Each number is 500 + 40 x the weight over its row's rms, rounded and kept within 0 to 999. Layers, rows and columns count from 0. Numbers have three digits each. The size before them is the row's rms in percent of the matrix's.

# layer 5 attention output (transposed), 960x640, rms 0.116, rows 89-127, columns 384-511
091:445496445562513543480505504512515440495572528425470469482484543429527501562441421516587547479541475512481483498464518513543521549511484591484516526453469582476461532454478530490445484423534543487477525527468452441521450492495565505514473567456548471491550464455560517534528480487529564521524495517518520547530508506522449536471520519443512451507513498508463635501481547508545555507545
089:417529439521482500465553471496457457537469477465456568467439492472566549395465571518444555430548519529533486463550503458511543516517481567524447500549465543515517544497526535497518520475456475455442447531514495475508444494514477505464465431485490519568371495498470485545551459513547534460435526385504483541530509503485437508493510566552506561475526543444520459578485506561430461496505
089:479503544419464550451487527496499500532501505496481515547508443537557533516476515462432514503547491485504509560464430482487515563570492526454511504556362536489454442575439485505521495465458458544474546504558454455501474556474552551587534465523524485545500503531467444514531527566569502568494490590498570490576587488505458434524526520506530486474481513528479590500532550464485565546461
088:526556504409500523488487452505478462476587558521559543421497468433513468491515435517450435527478514477504458541483502425453567522502474602429489528417546459490553427502509460498555469492493399435529518528432537518492512499411527554488547474469486515511504470544508492482492537536513464502543503618543497548457506477490547516537509472507488557568548490478479514558456509544424550481488
095:527565503459458447496532490498455539514511594586478460470501550518514403513481510476436573467480548453455483523523506433459499422439515573491495482432439475411500468488471557376466485579547523424565528472440442474529507485506472477572536551451416511475524425468551533530494449464381547535532506592510457491495466454477514492510436526523405539433480484480512527565493480518452409565535
094:527532472518533550527437480471431501498471544507575507500511417535525493453460455474509508470476519568581432548514551570524502487501527461425512516512453486530468499550452509597472556528451542532488537527460445495500505405486538574512631497566535436506536544458516566495523449551488544515509424385453423443530530449474468552504559499462499456552423514442503448467399474557476488512509
095:530438503522449501501561477485520535500488468567611469439522551464464527466503520493498521461445543487478519552494538575462533460459566538511528499454523502556476574480512470506449467504499501500519516542491541519487576422456505406459529525480565577483504445521486494535488578511450451470578450543513467588451504443488527485464506510485472463562512483535554485538521552469514627471530
093:492508455536473533538445530433489572499507552568519575417498512449547451491510491487540456554472492510535511473567491513456518459492467520488535415459491537490516532505537467519556427504546474510475452536500485526462488509483481467572534526513435484563566457475529456552487552488518459492501559438555420481505497523427437485537478512477528514530486442544508498536534563518539536420558
096:443471531518505473468446587499521567508449540474537524544552564532532503531546475500477464431483509478458446520511502423559455572531575513536505566525516470497514446489529466518515489602606627537450499489448407536492433523538502547465486528514507503621464482442501508496439493490470511497487484589510533569501544418467554515514583419502500484525457458488497507472516557526492491503484
097:538468486529561560496482526444502507450464492490557496422484460481527516480494417491503567494597457517483481555481487492460525522483501525500493484472425519584473480521529504560494487537539493567430499451505457471521540431556436540465594462482463482485478491459441467524520545549470458506529529623485505521536566427547452510540509465475501478578452495468505531460399491576368442562484
092:524509541542547540514476532556432529431505509487438513503495482508474491555526553539553496627553485512522471487547455451422526458527483484534515414465422488493507479483477493574506479455485466438498477522512573504468477534537451448485460503431437450515454523485512490481508541450546456486496575432507493447523457463454522489488493540500529486505503546489511545496543539531441574521522
098:536468504499454464532497507509478520551474465470451548514483494429531496482573448552458562494536468498405550502528471463500482562458428494549462562547484446498489449477472473474573480445567492453502509492461484550562424532525537489431502520528493493496503455569531511467520539466447524479543460562529467540528462537519484542478536502527485537523537457413476584503514529475547527554476
096:483427499487554541397453552512525507446530485462531496479432537472498513485551460436529513475486584492446522520499519537514517517513553532434502560426474501527499516491464535492579541483499430571514463512541510495545567555531455486481450511585485517511459457532427499504541541503495493503497582422510559500453479446396532470526482531540483456435501537566526510448491422536481505509499
095:577552486513504464538484502482570478559538456510485477531443524507562404468514502536513524469465452566507444513538525484426526502495468504472484435545547460540568531509489518492549535557545526536453466481468553465576452555474473505542492495507538465561533537484502514506510424527506519502506445466492484526482548499518544461543460479447500578530502497468453504519559452622518527498510
088:553537505442542487470487389466463529490471538475486474443519512467521516447456453481490506468460584451504502504512539510484492453455521493464554484466474450447513558525481519504458455470474533427539441490492549513561474448465492504495514521527425500526532484488562555470542508450511489550531427429497511498510473532509519512527471528480488510544487521422543489526559471442507476521514
091:464512478502464517435462486488501510500482477512505501584524451518528423488502466540512470581508404460491379560420490490471496508545460447431431464491442503499424536429487453550540531539496453457522454489432497526566563459509447542506538433466470412465508477456488468492515536513613532511548518483491480439492457457525437512486531472485470420526417502466461539469528514540471550578450
094:505428516514557505414505538443523533512523527467484482425488543522493467599522396532454601487562533467493477475562468515552567573531471463553460515441380495574510483472493556481504536479554507443479547507463549467612444474502492481486539528482506449498554465433518565564506496502518515503428512446499462507516517504580450467485534526501541451476484500533510432547443555422468544550510
092:567576474457507511518476422470522548574506518585481494463523521461524453511533522480501546540533442528508526468607492480440482524489538542494553468443481551506514490548532485514456551507477489412485489473466538502432482442484471422488481471434482517510462485495571511485521510451448507581436510537515530529509505491507458488450527532534489404505491490497497525555541512474488466510491
093:478525480448515482471515488461451532470483441538432460557472554499472490562521459477545466487481463464435495543514534482551490455537480501520475544505479492475517458431510484535523514457465512543485478489409515534566395517405571539449532465454573514523483550506499500521472550464591571464495486565547521507489567525431517464467478481454468476452492453509472521473453560577483533504470
093:456494475501527502492546466540500477459475549519521547480527552471520480450497527478516481434480449531541555521416490504516464514508464442492427529510456543461515497505441502428495506508538557519456541438466514570472513535462503552438545539535539529526585501556560495477594471518443468460491461428505431502432497469496479585506515411457457473532448505509514484475458511516498540444532
090:556460481535509534525530531450486426520442515490450529456504515486453442483536559485446505488431475500448451535532549560517563612539518503560461532511528523481510533481444488476339544417524514466413463504497471511565444470514478512560547484503498487523539460470518550503512550544398564462489481511507457478561485551530463532440485526481542498564442458491541491481458498502465516492507
095:512508491557547417490471517442467517586514430427447483536492469557514500579459493573474495531503509444469561489540533483479438457466584494495520545504453522505457516384551513417522469523465490446538443467485549469467416474512462443432527524483468415550511432509534560567449432399535524524517572526499472499501525434425508524532503539507475498510516454479504499468536499483556512602466
099:473489438487424570524469496527485534449542554476524524507491539435480402511512452521521567438495455470481436379523451504546529494461433486506507516429483437535550497521506519500579517514505428553471507500495529531513515535485501503547524443526521558460513517536529482522495504516505489487526480415518488525480460518521455571471498581451523449462469500570532476443504448530543499503520
091:467485530468521467555503561476438500528485517519527477493534477503557433467558418498520517486463519450584508481507508528503517475493475535546539442512521492467511512539425463431485499505413464451513557515508560554489558488509455451468528490503595480502432514475532488463475448584503401512486538614466560490534542447552461450404486474499480506534496452451578499477494515516493452526534
100:513578532508499500543497506588505466483466546451561467530513474484534447617564519531579523505490470577481469510523499554479487533557538455469511511465560456589483409523552509545408493467480417449567469528521521516494495443465540502440521526552485573499477486557468515455469503503506486503471493470440508458580473492531471563551501432527569504532587450494542522448467505481595477508440
094:483530558574509460501427435416503527552474491493510547526572517493467506438517423513531523483484539492580521436520535411490500569539463523532576434514450508551474484523534461519539509544542463475501518520492465467479499472454433522462444565476478533462558500490539520559493459432446483491491454586496503563545472473542473513497456461584485555528475378420493518472508524483478437522514
100:495452471598547493538487550439480427532534462522489499466495509534487472508523539533504476497477430459443577467567527535506431518512582553482425485510480479452514509461513463467466443486564412476474474506565525494458475451529481509484528554488498557466539505505496559557488490487534499550507549481526514479493504476525572541456485437527466493444548481479493479475509547561449493470514
089:387475490476437514514539539460557509456445502485500546547522504502592571506458462468501512538484482492569478460515497457502537530455467461491494510493440536445477544498583467545485449437509499526443525465536481526565509517485458523550515414518520469496610553493492469487568477505512471510508504471493517506536512481444467453482563478460572496477472504520456538537505517526500541574542
092:563465462516500501458568469494473433530509451542500438496478469531468519509422467583491529456482539453475513539459553619508508461474546466507575428462426478445481521534436470472476551546520522534502482522498505535532499511544489497486526538504467567446472508534532438484503446564541535473506526505473449499479492432486516534515531499499501382519540516559431517489422490526522520489507
084:498451476556513538505467510479520538554479448393542452454526418523524553474535483520436521450557561493525439622565492620531499452423513488468406466522549425518515563464487502509405437425568468570507494423501520472542568481473568531546506551522446519478473503492490543531484453492543459555504475470531524421496506519475499464492448450412492474485472499530472519480506477473501495515538
093:517513473483437514578489457540466561486452499515529516525537544529558439477488495487513486554483465549376499486527508432515482462413436485472536501511487519478444513514533489492513476429476501474467541477503553526540483484452599475378459480487494474481516505435447484529492498494415538494505470476520474508546552515442459529436471509484508563492511482508481545501493500449562467541550
095:444384536535474486469489481472538433438485438474565544399523514498509507515460458493512513440555471501467448468463478503441518515491585480513498473499545573494523533507493518588504469496492484452509479493422464478580584478491462492526507457454544442477672442545519486508490445536600489527494547494450449418455527502594442489556533540470575506433455555523542473518463461492517491487455
099:550533543515462482483454548520488443489462538448473426490390542504475505502565424532565565450542460563488508480534494542529532512484399513544444518546493523560462501497551480488513495478439450445524492432464462447546502501602450511487507586459503524533504477493494441531533449493508455507488496498506488465510494427500438437497512551475460466491507498508462492484518491485485554500469
098:569517487428523535512507464530561572445521594528507523498624478502498468508501551455437421454503475582484449537593564540478577569535511470432474520483538481505508471582548589534524441549540505488484493572506528493585527454468486519597465453412542511522475496525456508524566461537484425454579458361483503523522513507585518430539538488500494443516536452520509485491475565525493461457509
090:554448501520495458548601557429432449522542465468481438485494505503499574540557518410452514443532493448477525531525631477503526494503466455479548480607522470453543549518481499466522567470506524535529547394491455528564439539541441491491482467561498502491554458472493497591456504519476515579493546425477562532520474453585555515491552480459502498464517552509546473475514512495446567399539
090:570462466528550564515485509492458492520481565556453507497466501493494466488451490558461463506476467495465582544526513509488471408396516523535475537506501558473496589424506481474542530614515420490461505540483509424522479447532544487517500477539469515516473526538456503549514421535478500469594539398530441464524527519540453457498584511485431499463521484537455486511502429552457530436472
094:474478426546496456499530534565489471528424456463500505519484448603449513531500419547559476453500465465499558441488456466486452493520546444472585475443474580506532550501450558517462519489541545590549459471528456500529550508566458496398453495548575499447451455541396480522497515540513526528473483405542465503576566455574499484454477572459478521423503460446534494504461513440388612518469
094:497521504549486485512478473381563520474504491485505533406498506519539502487445511497438546477520478517551490533469456518568539457465521550523463543447466470534471564473487561474480500537465543439512517511500553488449489419447566519448482537424549485487544421543536475583470475500526502497472519407509525516489462554610401487556518595465463478498461456396472462507378480475506457440496
097:518502555455501476487525524528519550568516460564492507468471473542511512493530551500525549530500550444475474517529511555493542501483535455500489510457603491502464461546505556503456464515498409478494514611400403514461517507486542537486525496459508544522471535474549567548533479460479514513541475458459473400501456563420479510586493479503456533551501512558561509510414455518531520476489
# layer 5 attention value, 960x640, rms 0.081, rows 90-127, columns 384-511
090:493463472528530464551496518439524580518489497531527497558454548493441467525516430528528455481532397529495589445475514510452499537490589486482510551513531482482519486473484500504488513506545535548568576482493508475462474492466513488461559513531481564536559537552555508467435525509410572452496529489558549525526530516464520488529561426421452494491587515607468489468553479489494504470497
091:471474508469526455485473542536499562540522510496469441510538430571500472478461428496497534494476586474466491424489549505471473468492497479482505571465505516524434467494518449474488528482424527508479507505454537543489527471515427577499533438443522457513444502586513509440521561402493462469532492523493482508491565476527569578424551558439456550585472576486530542558452468496485482472503
088:461458507541520438522421494597469470478467502496522513448564490488535507493520501503569478521448481490466461513535507519529490488498447475509541575558436567536515534432487543513468508465476565488343431444541567512472468505473484472562503426510507464481497540468531512493508465450444600507521487495455451478479433591537466488530525516529533472515430450514545480446571529524482432559447
094:469465485488519464443484495510484528422550485427497483502455512450452514509413496543519472530526417491455478530549571480492551536523470524522484556513513529568506525485604516529517473379460523511433509532435529528400462527543542519511512467502502486546535508530528471545546554490558464463490551498486576503447543485581515517535540528538548488537549515454481559510485474527576559546515
095:535526498457465566503588466483584465467548465469523469481477538462533458570512541488454484508488499482531488496488477491456501509446467465580488491533544464486547504465493480490464520493523469515480481509513498573486571492534480509544480458501464485538571377476457510465485476489504438529502558474508538488473492469474550408528502519528514512478526498486514520478493486490506502544466
100:529469562482542493442434492552454451486456513434494552487505496450455502480466493483529533430582564495549486452531437420440563556486523516432515414477507448439506512536512520486586521494465552432570510433481498536523493491503598503527491409464508532426550530512538530508486448536565424461484519528383506455514484504524584469455518538487581519461479516498513446504545457452470452511590
092:482336461506503526483514529502559487465497489475502507524535542487435547528556513496456412481477491445508447521505478471415501471551578520460481555514503443529556495463458505526491616452532489509464491456451563455514600469465485526460488468505522486534416499512526505449541593526473494521462458549542490551421499468551535477467432519555547486487521498486523546515485490466567466529550
099:522527510459526523539507493495509424542497415463499422575483465488550477535475525454496428521449484458560527475475507512492481429464553511418544413568511484479473540488454480531512485492537454449547492546576473502587490568467490545383499521495498441539484444515535504438486537533517484434416515521491543481482520495586498487517476523459533488527502506492433487537496573524484523482472
093:417562486456494473440471492572574475519574545460473428556565511564446532505498465502499433484469487450506476459458565537534499453510511488504545420526542492454521518516491519508543525447509509505538437485499487502436450534472530510500516471498500525488483500549533605479573435487507508480549426454457514449469556544475504515545481516511449515451516471530482527502555481454494504471561
097:518512462577459493392517476507490412492468529525493508479522451512530422474497448488472535498434429539507491541448511505511501576493451435445497473521526442488400550466493524440524564556525503488492452493491434491454577513512503490604471444502504488496459544570496455500506525490486606527600544514562473586477495503532477510472530455527467545572466456526525572481504474510511534473526
097:497528472473568476485520501511469533460475549480463459490441514562458548511454499521516500447481515499570488516490483571516517544569505581505524528563512520492498521535515511422459537519470511521476528508534552536562459522437463404561545527435528535507529540493448473573484492510469501496520509516480563510566546453521459482438492459521564493513467513525500510494454534485519449450416
097:486524531520488458488546419524463526492447483484450452514531459524523482536434536531541504539526496500460470464451438497508470508518472519488546514510470476433402499468483529583403504511529470487483494454477496495444449508503549460524516480477466570513466540524510495504495564500521419501556447451429493575492584500476524569533512486467516573508552593547520494547603529408537503457485
094:544522512542532492473489445521523479538525515490494559519578501506484582459500446533487462523528521536433579569499486472527532427524469474462483540491448552468521563515564454410505443466500443473468546551541537487493437470453576518443486564474501454496486451473500389553458440454491469473464508487432527509491482517553437618473526522512514519445464495472531485438513528496508508521500
089:507569438533513559545426448515529535432535555477522544528484567483472541568527457572496462449520431486536510547526492530584549509513505521590497531429463464546495427510520515590468481444507449491519492512575471522461537554575466457543472485499516539482566548454530551525456539448513458484462547515565410533525522505465488469506470468530455489491514537490461536485484516512544511501457
096:493480493457477477479444467501470506567526576475438503469489499502549468517523472519533549529455501559475481448548495509520481485504501520525508445505506479516581483528487493455443488500449491434494491454432494422522473475492551532527537558469541461522531434529553479472479501520458502507522456492491458541496496466561527479546477506463554435565542508505496498465484530498561493360453
092:482507519511560542522492412481477485458465526444489507532517556502531513491512510459546462526416447519486544487469533453510498504468568510498538507492528492503531457517535505490579415411462597549497467478555502531536529502503538468513486532592454479465457482514534481510518478429470543558513547472471502525515488426465491509537506500515487498459519560529498583469491416522549457405465
092:529456506581517467458526461564487451510483454521525492430494505523505541487431434466482432517479491466482450542475580469446492450507494493570499485528581514535525509425504537452509555482468495551447422446466496530505529575515530545556502539494470512532510567540551440490353428500511437495534501451486468511483475555471498543615476515521494597531537428486571523519492557551482520585510
095:468546507538521458490447537547554547518516549450503471481442416543569482488447528543478554503499464532573525502531455477480501470433514494507544474513468475514483486536484479498439456488530532439549553452539576459472440439572459520494514563604469551539511440481464526487551440486572518498413517515429447466553501470582471572451544501500565492521469529482403537533571450508502494530458
094:542535512473513514567551477473446482500535476524559445408500465565513578530496476566476526533490583487499493483568483566557482490512500559490520421515482485463529522501524495591486522478516498583492472494481517500505502458503485492567460506473458452452469526532454489498482506474468529545564483472527452503531558525472544464438498517546561471504518536389548421522466441475530506595459
094:413524442465595518495541508511503476510478487559483563577449512486554498549498456551507448488506527466549539486539521514496498415473564534515486504487539519508560523524559500469520490447495517463593507410502474508536460489484518556487456497485475518440500515555489484546545440444541461477489495326535538542486456500595482467461552455494499522452522485428521535541558541485523492558539
091:466507472496472467470476568556466516499514475456476442448518497402512533427565476464555543491525441495464484533535494456520489459442480556574543465517530400532487515566490480530449468501476485562473544520537477504467546530575492520524500572527447543503535486513528453405489462421544540466497456479451519500533466527508478544496485462594440449428499480553465555537453469504529516502471
100:510502494503529501480534531427514486517491494533517464493473506524448507490598503520444498516539528531579411547468491531482505522490568468457514451576491554538491419517469463546474543526549574442502555483485510455518507502477556476575537495486493497544449534461460497540524518540474469523474584569484462467432497463499573476595491448517558483524526539450513459578483533471458488513566
092:524496507465493502492456517503463514449501571489464460470520484511503577481431468501457433456462582515477442531514457514490512527455503459511497590526555480522485548432453516592474473532489490519524378522476515497548535510498476512499473560430465574509550485486510525537404494451542520522480524508541479439493509539515457442508525523474527499462430511564437541528552524523442455418468
100:464422466483569471492487500442472492493482561580418490552505525528575527445538517454443508534495496442474515471516475592455518508447448444521528525506512536479514585517460458541570487516492480507559462549506488489510537600549516473522452468473482449552469493382503511506504503460494451516497478459524480579517475587450495505468495441572468488518507491503460506497520547514466483438486
094:491449498466419572515569508533532484494524521518477478467460505432554495539492497453488527547528494499464543484456477475532431545501487498466467492509562537464445537493486522503441524518511545446507448542558575448509501562507490506466524564512531486516481485519483454548513533450557526479492530539478491497394470474509458450484478514513454435468515551515546483538519501462527500520552
099:563502478490591575498508491549458481450489550603520549471587506501492465525523471471473454493502471423497503572469533523536447482531456500456542511504515562469461557520568449546511506511515504511503457469531501446458426508555511497527518556530371530568469450585456511478547505489496482558537476476515554496496531530507431531540544486490500570425497457560465518497520454478563557516518
095:513443460494518429558471494524510433435505496535513507477468498495481530535486578552547476450568523492572472456527488507528536606527509535463528495487482530544528489605498546524514496481575523413520543513408532541498548459511534459489467430522506466479484524497510429509480505497485574525521431380501402536383508429493515475418475537535473509467485571504558525535520453460537564483551
096:413511580459541541521512511515446529486518465423447482541479502513476539494540526449442486520474508504502508509481493452512449562516492501472464519471479469487536462488484506500564400466560561545538478481526467475498470525531508499466536409523489432540504446540482493538492564525476498535571496416495410542430532437536479526552509443515568465503485449441503502511503436492551505438542
087:457500573464553531525506445530480487471508491569445517509532471491474530561484534512499530491484437484470535494427472391508566526547525480480505590468517486470498534474557443369509483455479503435449510517526482558499458508528569490518447472486562520482438530473476452536455521525478499449520488403503561491517426475482466492530504428525547538488505564459533458530486420581512566448511
092:453537525494533512403510553487533520575500510509496481428464525521436501503542477499454490547519460482574518546538547500447544485554532539494454542517570503500550458520530520501508514533515530532550517521462537461442497495549490556554617486437532501494544537470407453440540473482540471500469521566510486443435526551501502409527511537515437415538491433475556455499508484518447539434545
098:493533496582517554468485481528504482501469534519549581495515514509519564514558467576503491430482600579452493550559565408521559503515556427461553524508451475560442481500529497536512520489523524461524543489487528475531481505472484500486472527511467481462461586472519450466525468421496516545519485523536456537532416492432525427527426529512562520491503557516514566477480410488535502485576
100:491550462496536530474475498529496527504495488506475491512501492456473561512528472558497518529493498526548446475487465556472489459531454443472578489542511450500490481491517537579457499539528550466553540552523525473491502436469512453484512511512522458530484532521516517498464468497482473488532446642441494550477533516527567510490398531513497563476419531463468531543533514530505461404506
099:497446531540447564458527536472493431532509499488442492482484508533596456488504513472541539527490476459554478497496466496493482487464434509495582480548521499503583489433509468470547509557472547506519464445521455529500443493491548525437528449538538479428541521546553512518448415443485449518529489594483421457511466527482400589527435479483497553550543509568486550416496500511462520478558
093:482533487491515516443503472537522474574501530578577527554515478511463484448544492572546471450485475481564484493489428551491532520510493493493482473535415567474472463500521478524526446573577477532501504516519563439483505470487496490547382461541412499534460510522561518454511427527530471467511472471571470500461525495475488464521395513518516519496538497566509476544543431460550562534527
096:443502458426565501488527494493492473477429453459487521557489511564511541460528527470491485481503460474531600486459482568527432517494516458517535413578554481467475522544538581534501464418548510485506531507517496475485470522489431519498467501510481532510515490493506471512437508526514510499495522367526504397484562488511471500468485531488523517511564451495506467540545514525487581542561
095:494546517462561531466495494498456531514509470466509501493508575444498480476488502510557524449520489490544530499502508522546494466505447558519474481558489407431554413460516448553460512555518549429505519466418537475506484480489545455460471598493452529490551471487543503479569501427506482527468518369429471479441594567419501477507455427515473523549538491523520432452523480475594426513518
100:535521474528518538437505524534502489459499471495500484484545547526530550505500538444472512571533487451491568515544572430486493425542502471515480490557542492544479493504528481521580439442470547504447436486518433515475469588505495466476485461537518547454464479501493484479509486478526517514489506460563478477482534475526500445472507529509483489528523506567544537490581535562462465481531
094:432462446474477517497546506487501458456432538500566466559557534517491492499511500502573504561520457509492481517532441445443486518485530439530553527441491504547564606493556400434559544500483593469498447443484570587507485457504510502542482400540470519555527454553448463404486506584563539466535494483516429571499448418531467482467519535494545547502537469454450463512576505461479515489521
# layer 5 attention query, 960x640, rms 0.0836, rows 128-143, columns 384-511
101:481463570481515518577538488511536481545506515434515488475469430418568433477535453483551480425455511542466453523516477489484522529469456495462510505520435505441538568507489488502512555549457532515541476499540538508531573492482489551471499551497480435463518460495530569471439455467566491445559484507438530481438548556495505432443487550414548501490578495432514489467560550565534520489474
102:534527524553456493490447459529488470523464544536456595438569492460464490547487528500525503523493532480560482507438489507478458486477526478488524549418536460495572516435482510531488546460455476561463558533501516513567525529494486474456540434456464516569515568440517565495485441484524631484496495447469501490492526505526515538558521506445557517523553551457463548471488465495453460546531
106:504512522477454527525572568461450492558525523505391479445468444523549488510497471458489452522541465430514494473486550562532540496501531546546454419549517393486499461515484497519501528488508496497483563441505513499456523502482524506514490586430495468451482505584489397506433471487461484487424470464560449503496509468471591485532417449468528504561545494522533480499538482536527494515507
100:542516496522454551522455483514468517514509392586477477425473438577499505469466556464492495448488456490572548502518550583521502530506504436462514484461545475479464522435526512516503473501501452525542471593520573450509477490477482547608488475485459538507518478577554471500480491446491487493538544580512460526528458497503543536555503457481517476495499567511537544450509469404567530597428
103:431447536528602497505480512434564540505460475547521450498516493485485452514435540527519556438523476524595427461509450493505459533476505436471525481492573458499545513525536492535451468487512502436488498462452488507459564502390553571437455496507464454509521455473475568537501410492464509551542472519539532533480487509516526478541535535488497432488486492492497536451494480536504527541410
105:550540479501436496487454492451524538491488497496497491549499502571477518551512570486537454545504527464531472360527480489486449576512500424572474552484436442395515535484519521522461572488501517546503537496463449514476520451435471492560490495492478528541533500514456532483479478381497487591533467440511441535448459503574482427528529573506534529454451489532530505551550466411493519512414
103:520427528567565527406519487395515549484498542499540486459434494602583499511423556481514562511513503514493560505478553459564494501507519481469543515507514494459487553516405479597537459455511436517561466550550520446572530412527483527553548489488481452514507503478569487543466480454449392454411511465487497455461485503495444512498481459493502514516566485475537507536479531493454550464515
103:522529509497417491548511545492487521480568588537492480530485546524445527454456466490497529511521486488508559487491531417590450510503496441520611564482439545450446442516540501586555457598449565520477542505556549521520449475496497511583505516466570475458478528444524522484496450521500529468530507457465471499518439485478565550547512551495528513570454482506483457481448504483415548470498
101:503573474503534509529521491491468514530438454523521555506488472560386481328546505553503489409434498430524477537525536565464566526569520511500543503562468459461447588525491475532543469517503500478603491483574491530476492474480450496446459453495471482474525487417441469505542537504519437524496556502490514507503551455476481543480433511498478584573489432428461512479532511537472487559566
101:490556484539489440441468552496424535492497475463575482473517482476499541462572497509532456526486511563507532447441510504538502522506465496470419563540621482545544529478551545480461505463469445416572512505567485491523478525465585487530493552485570480505481504530553512466552472481428447513475426559566449515434452507518495533539533495474524518498528507533477527521530537468463454491479
100:501524493465461461495567512494497460508470490531453450478497479439543562475514517465552546521551481467561520508532462485512553450494520555480565589523483487449486632498511538550485522549506490566560521518493545490481472529445499565517535493494502491513529471505538479542527441509481475565469423500507608479484529527498522531560493382444499418507531501451398514509533539527527444584549
100:486439505560519519476453552488534487473482570466516489571521513476524486519377448478424515490525515549512487561583508549477595425537507460525483544454446516487526466449518524476450446532461503546505426471510488466513509498451514437557465430550455513567502488530430524499500471501518494476459525519385471468550497519466541557482464498520554456560504498536524544438566561527530493534485
100:435489459540498500474468514507567461459531549509497515467541490627513538580530469490498505491462473494499539488537480506522513498447493519490489548536559546487473476510527556444481511532554508454579489475494471483479551468469532464543463533458485488551576489505542460467503553563511530499505480468490472496490498478477478511559570519574455541551476542449541474501513535510456478503439
103:543497461454476476507536488506527559526504484474497475531447609534469551499425548509527506557461498498508479561476508505523510550463488544569482463524523537446508534527499473518466512516412468485458600467474493405518428365461458521466484412520466502497463521491519437466482498448598549552538510515489474455499439484444519459521454492564507506509468584469547481508517527542511536476510
102:514545481431491426525474568457504539482511495566520498497481527505528540470522494520527453418457518517467471474483457491504600521521475471478508556445489504568566523475536527520478490468556555540476560550498498451516483540536477439461536494541506468495497469529442465562488565428472520485474521562480544520502480498456531507529488594471415505441545438464506514503508492555534469457591
103:525441484506537475552522459491461449513385532593541528502551512532571535545536460521475519458474595562543529479470508491549508539529509473510493491552498452520512536502507473515513496586511529483462543503492460491546587476574517508477428547512575510457487492425499514550526507527507538488456524486446546451512523445489469533514484471594479409532470511516475506498476511488466526575491
# layer 5 attention key, 960x640, rms 0.0806, rows 128-143, columns 384-511
101:474529524492543534476531518500508530466525440507435519577478489515451500519565502486526555450516454556473460544503498482447528576466542495451501406518498542464489436528438466556491542538510443496538489524402507499584507579456443483499481534429459525517484487603517489497550517512455518426579500479497492485459531495507490570513524486517504491404475570483497545548537487466430502567461
101:476514406542452501561444430535464433478521537516498449527436504444501515568484501519451481498467509462527589514488538493599492530453431450498434524541500437481519509513473461488512522533463467548464411522581543515541453577558515511539545487494452486508510517507467433578501487553545545470487429574468426465507516536567476465517561493508563528461585503445541500498567450479443445500550
100:487469538507446511501501522534472558492501575461425460577473528485470468544465399423531487544561492526483490466485427490443522523540468481506554541452553567462553474534480478528432531504471536492476523494491473541535491521460500437537554495554488515484491482552527521488451422447451487538578497487550511517450455560487494550556492531444500486507484489489538457507587517517579507429529
099:465500545578482509494512548578438502477535464483520476506513482483481475468498483560499509478438528477546546504487494487472495520475592549468471524461505471468492517448518519521465448475454453472474511414497531490521514482501511484456462481558487569469538487520503439526547441486475451498490462461546496550521478438477420515467501534453444432480500540520503544431554431529487477471556
105:496500525470482510532439463535441471526478550576547515526503548570464493480440519461475455405473477501480497548542442453511496502555498531507460524469584512519443486444505466508553432503593560522459494454506516571500477495452476481528515602486474478462505513484456452526473473461511450571531516498513567484394443500539533515490538554510456495501459517462553540505535511561467533531524
104:460534437504482530488503526490444450534499513481491509539570556491546484524506555530476532462485554498470428547459438460566511545498458510462534492431436544480495441509628542513533461508487515487518541526545504493483487467565519466446490524497582448552437478478495454547477478537496533474541572535423412509502527500533494513484518492516514514483548460465415415572468450508524491588517
103:534464520489548452538510544458536570520480557533584496563493500531492514486545524466576466555472511533562537429477495472513497502566573552476454474555487432474444466558528485553447505480504500505465535541481485455498575527498474536501475434483495524578492482490505546510554485479515477489502523508473521517486486516459396453537425497564615467475541542494494498548525488447491453504519
100:493493532586483534536440477465590509490487546414518562501465512573555581495459424550393467497441509524490495460529537474575449488537452478450547498473487481451572517534514479486442522469509527524531473507462446557452443491545451492563455481523534536498511506493555468499602523540472507534518494581496560479461526545517519496484486563430478496510498413475480508533549439476443476524523
101:504584438540495528545488541505501529517504479493488484418584451428436524486533509511505518458481541433439458520517548550534535478466536486540525458511422416466463486550491425558506469528472451554505538442540527463506474487481478448452440558525464556465507459459495442509508498503527463520507543505511476558527503531501502474524458465542553511504511483446502570522421507548484419510567
100:423464433471443516535430424501459526528558476501583552499479474475474495473495462509446485466495487533500544504512531587495549516580521462457463560494439481444478469498478546452559419516460508455581559521501440530579497485512565486494472523488448504499474481539510459564489463473460579486490492577509476489479519443579487538567477495514544465497512490522439517473445497517536468436497
102:455501592476499476522492504405514457512505512440528503510430496484577525496509484448484432466483480442473527516585513533509568467504553502520530508528484450505490546524525506506526485524528588591489506512533533476422524502473453505505542561528567460476471505490546436452489428481511468517494453529493518511502459485513515507486483506570545525455522450490526446485573534568461553461473
103:489444422579446524506517474465466460476510495500453502547484466458533495463492407407521498550455520505546511537511476514525464429494506483576490541487438491518598400511516485422531430470470511492489492524557461469500550513487459486475577482501485474485566498520534547559505567516457470558552500441514530529509445476455531462523508522519581479524466580459548522512480504412504526435532
096:522498475500531530478490538459546464561532533530477447500498598509538453407480416548513522468410535493420456482493456501566477461539541634471474479497561503511501508508537466531470537494519583476468431445494490496473483484465468469504561507447481520468552545497561497528533448456480552462429459431465465511524477507476512527469527498557526385484489511527472509431598451457443536521521
103:486542548495441514555538451492458512524482474460498440470530558508438456463479497487522544492463514513554492447450525560531521482461480474539513528461519508446510431539541418453506544553505468492537536492493522473509489533558473536476532422488528522457493504559436480479516553455561514494534472472444532457553453525473513563455462490523446489587470600506527489493489522444508491515481
104:481503480485473479495544455487545524542467455465464524509594510471520518510568528460497449511497490458457487471559482534520466537420501553477499476491538593524560555521530548540496515489547474495486554460463511481542432538509452515465550490448517494542547540535508494476514532509563548492451495464435478543480470502471544481461473599487428503528500440508506499481555468423529557492474
105:516417524509518594469576515421479473509481491478507507487514503516515506584515483513469543502461544540531457454476518513485481478490488501490469465501514514532508576494485553546560564519498600486501493471472497493488473491463529555525518540520524512503520497560474420494525502501498428549464449428523525489532546467515439517478460504529532552536556493510416556520446495575490558494458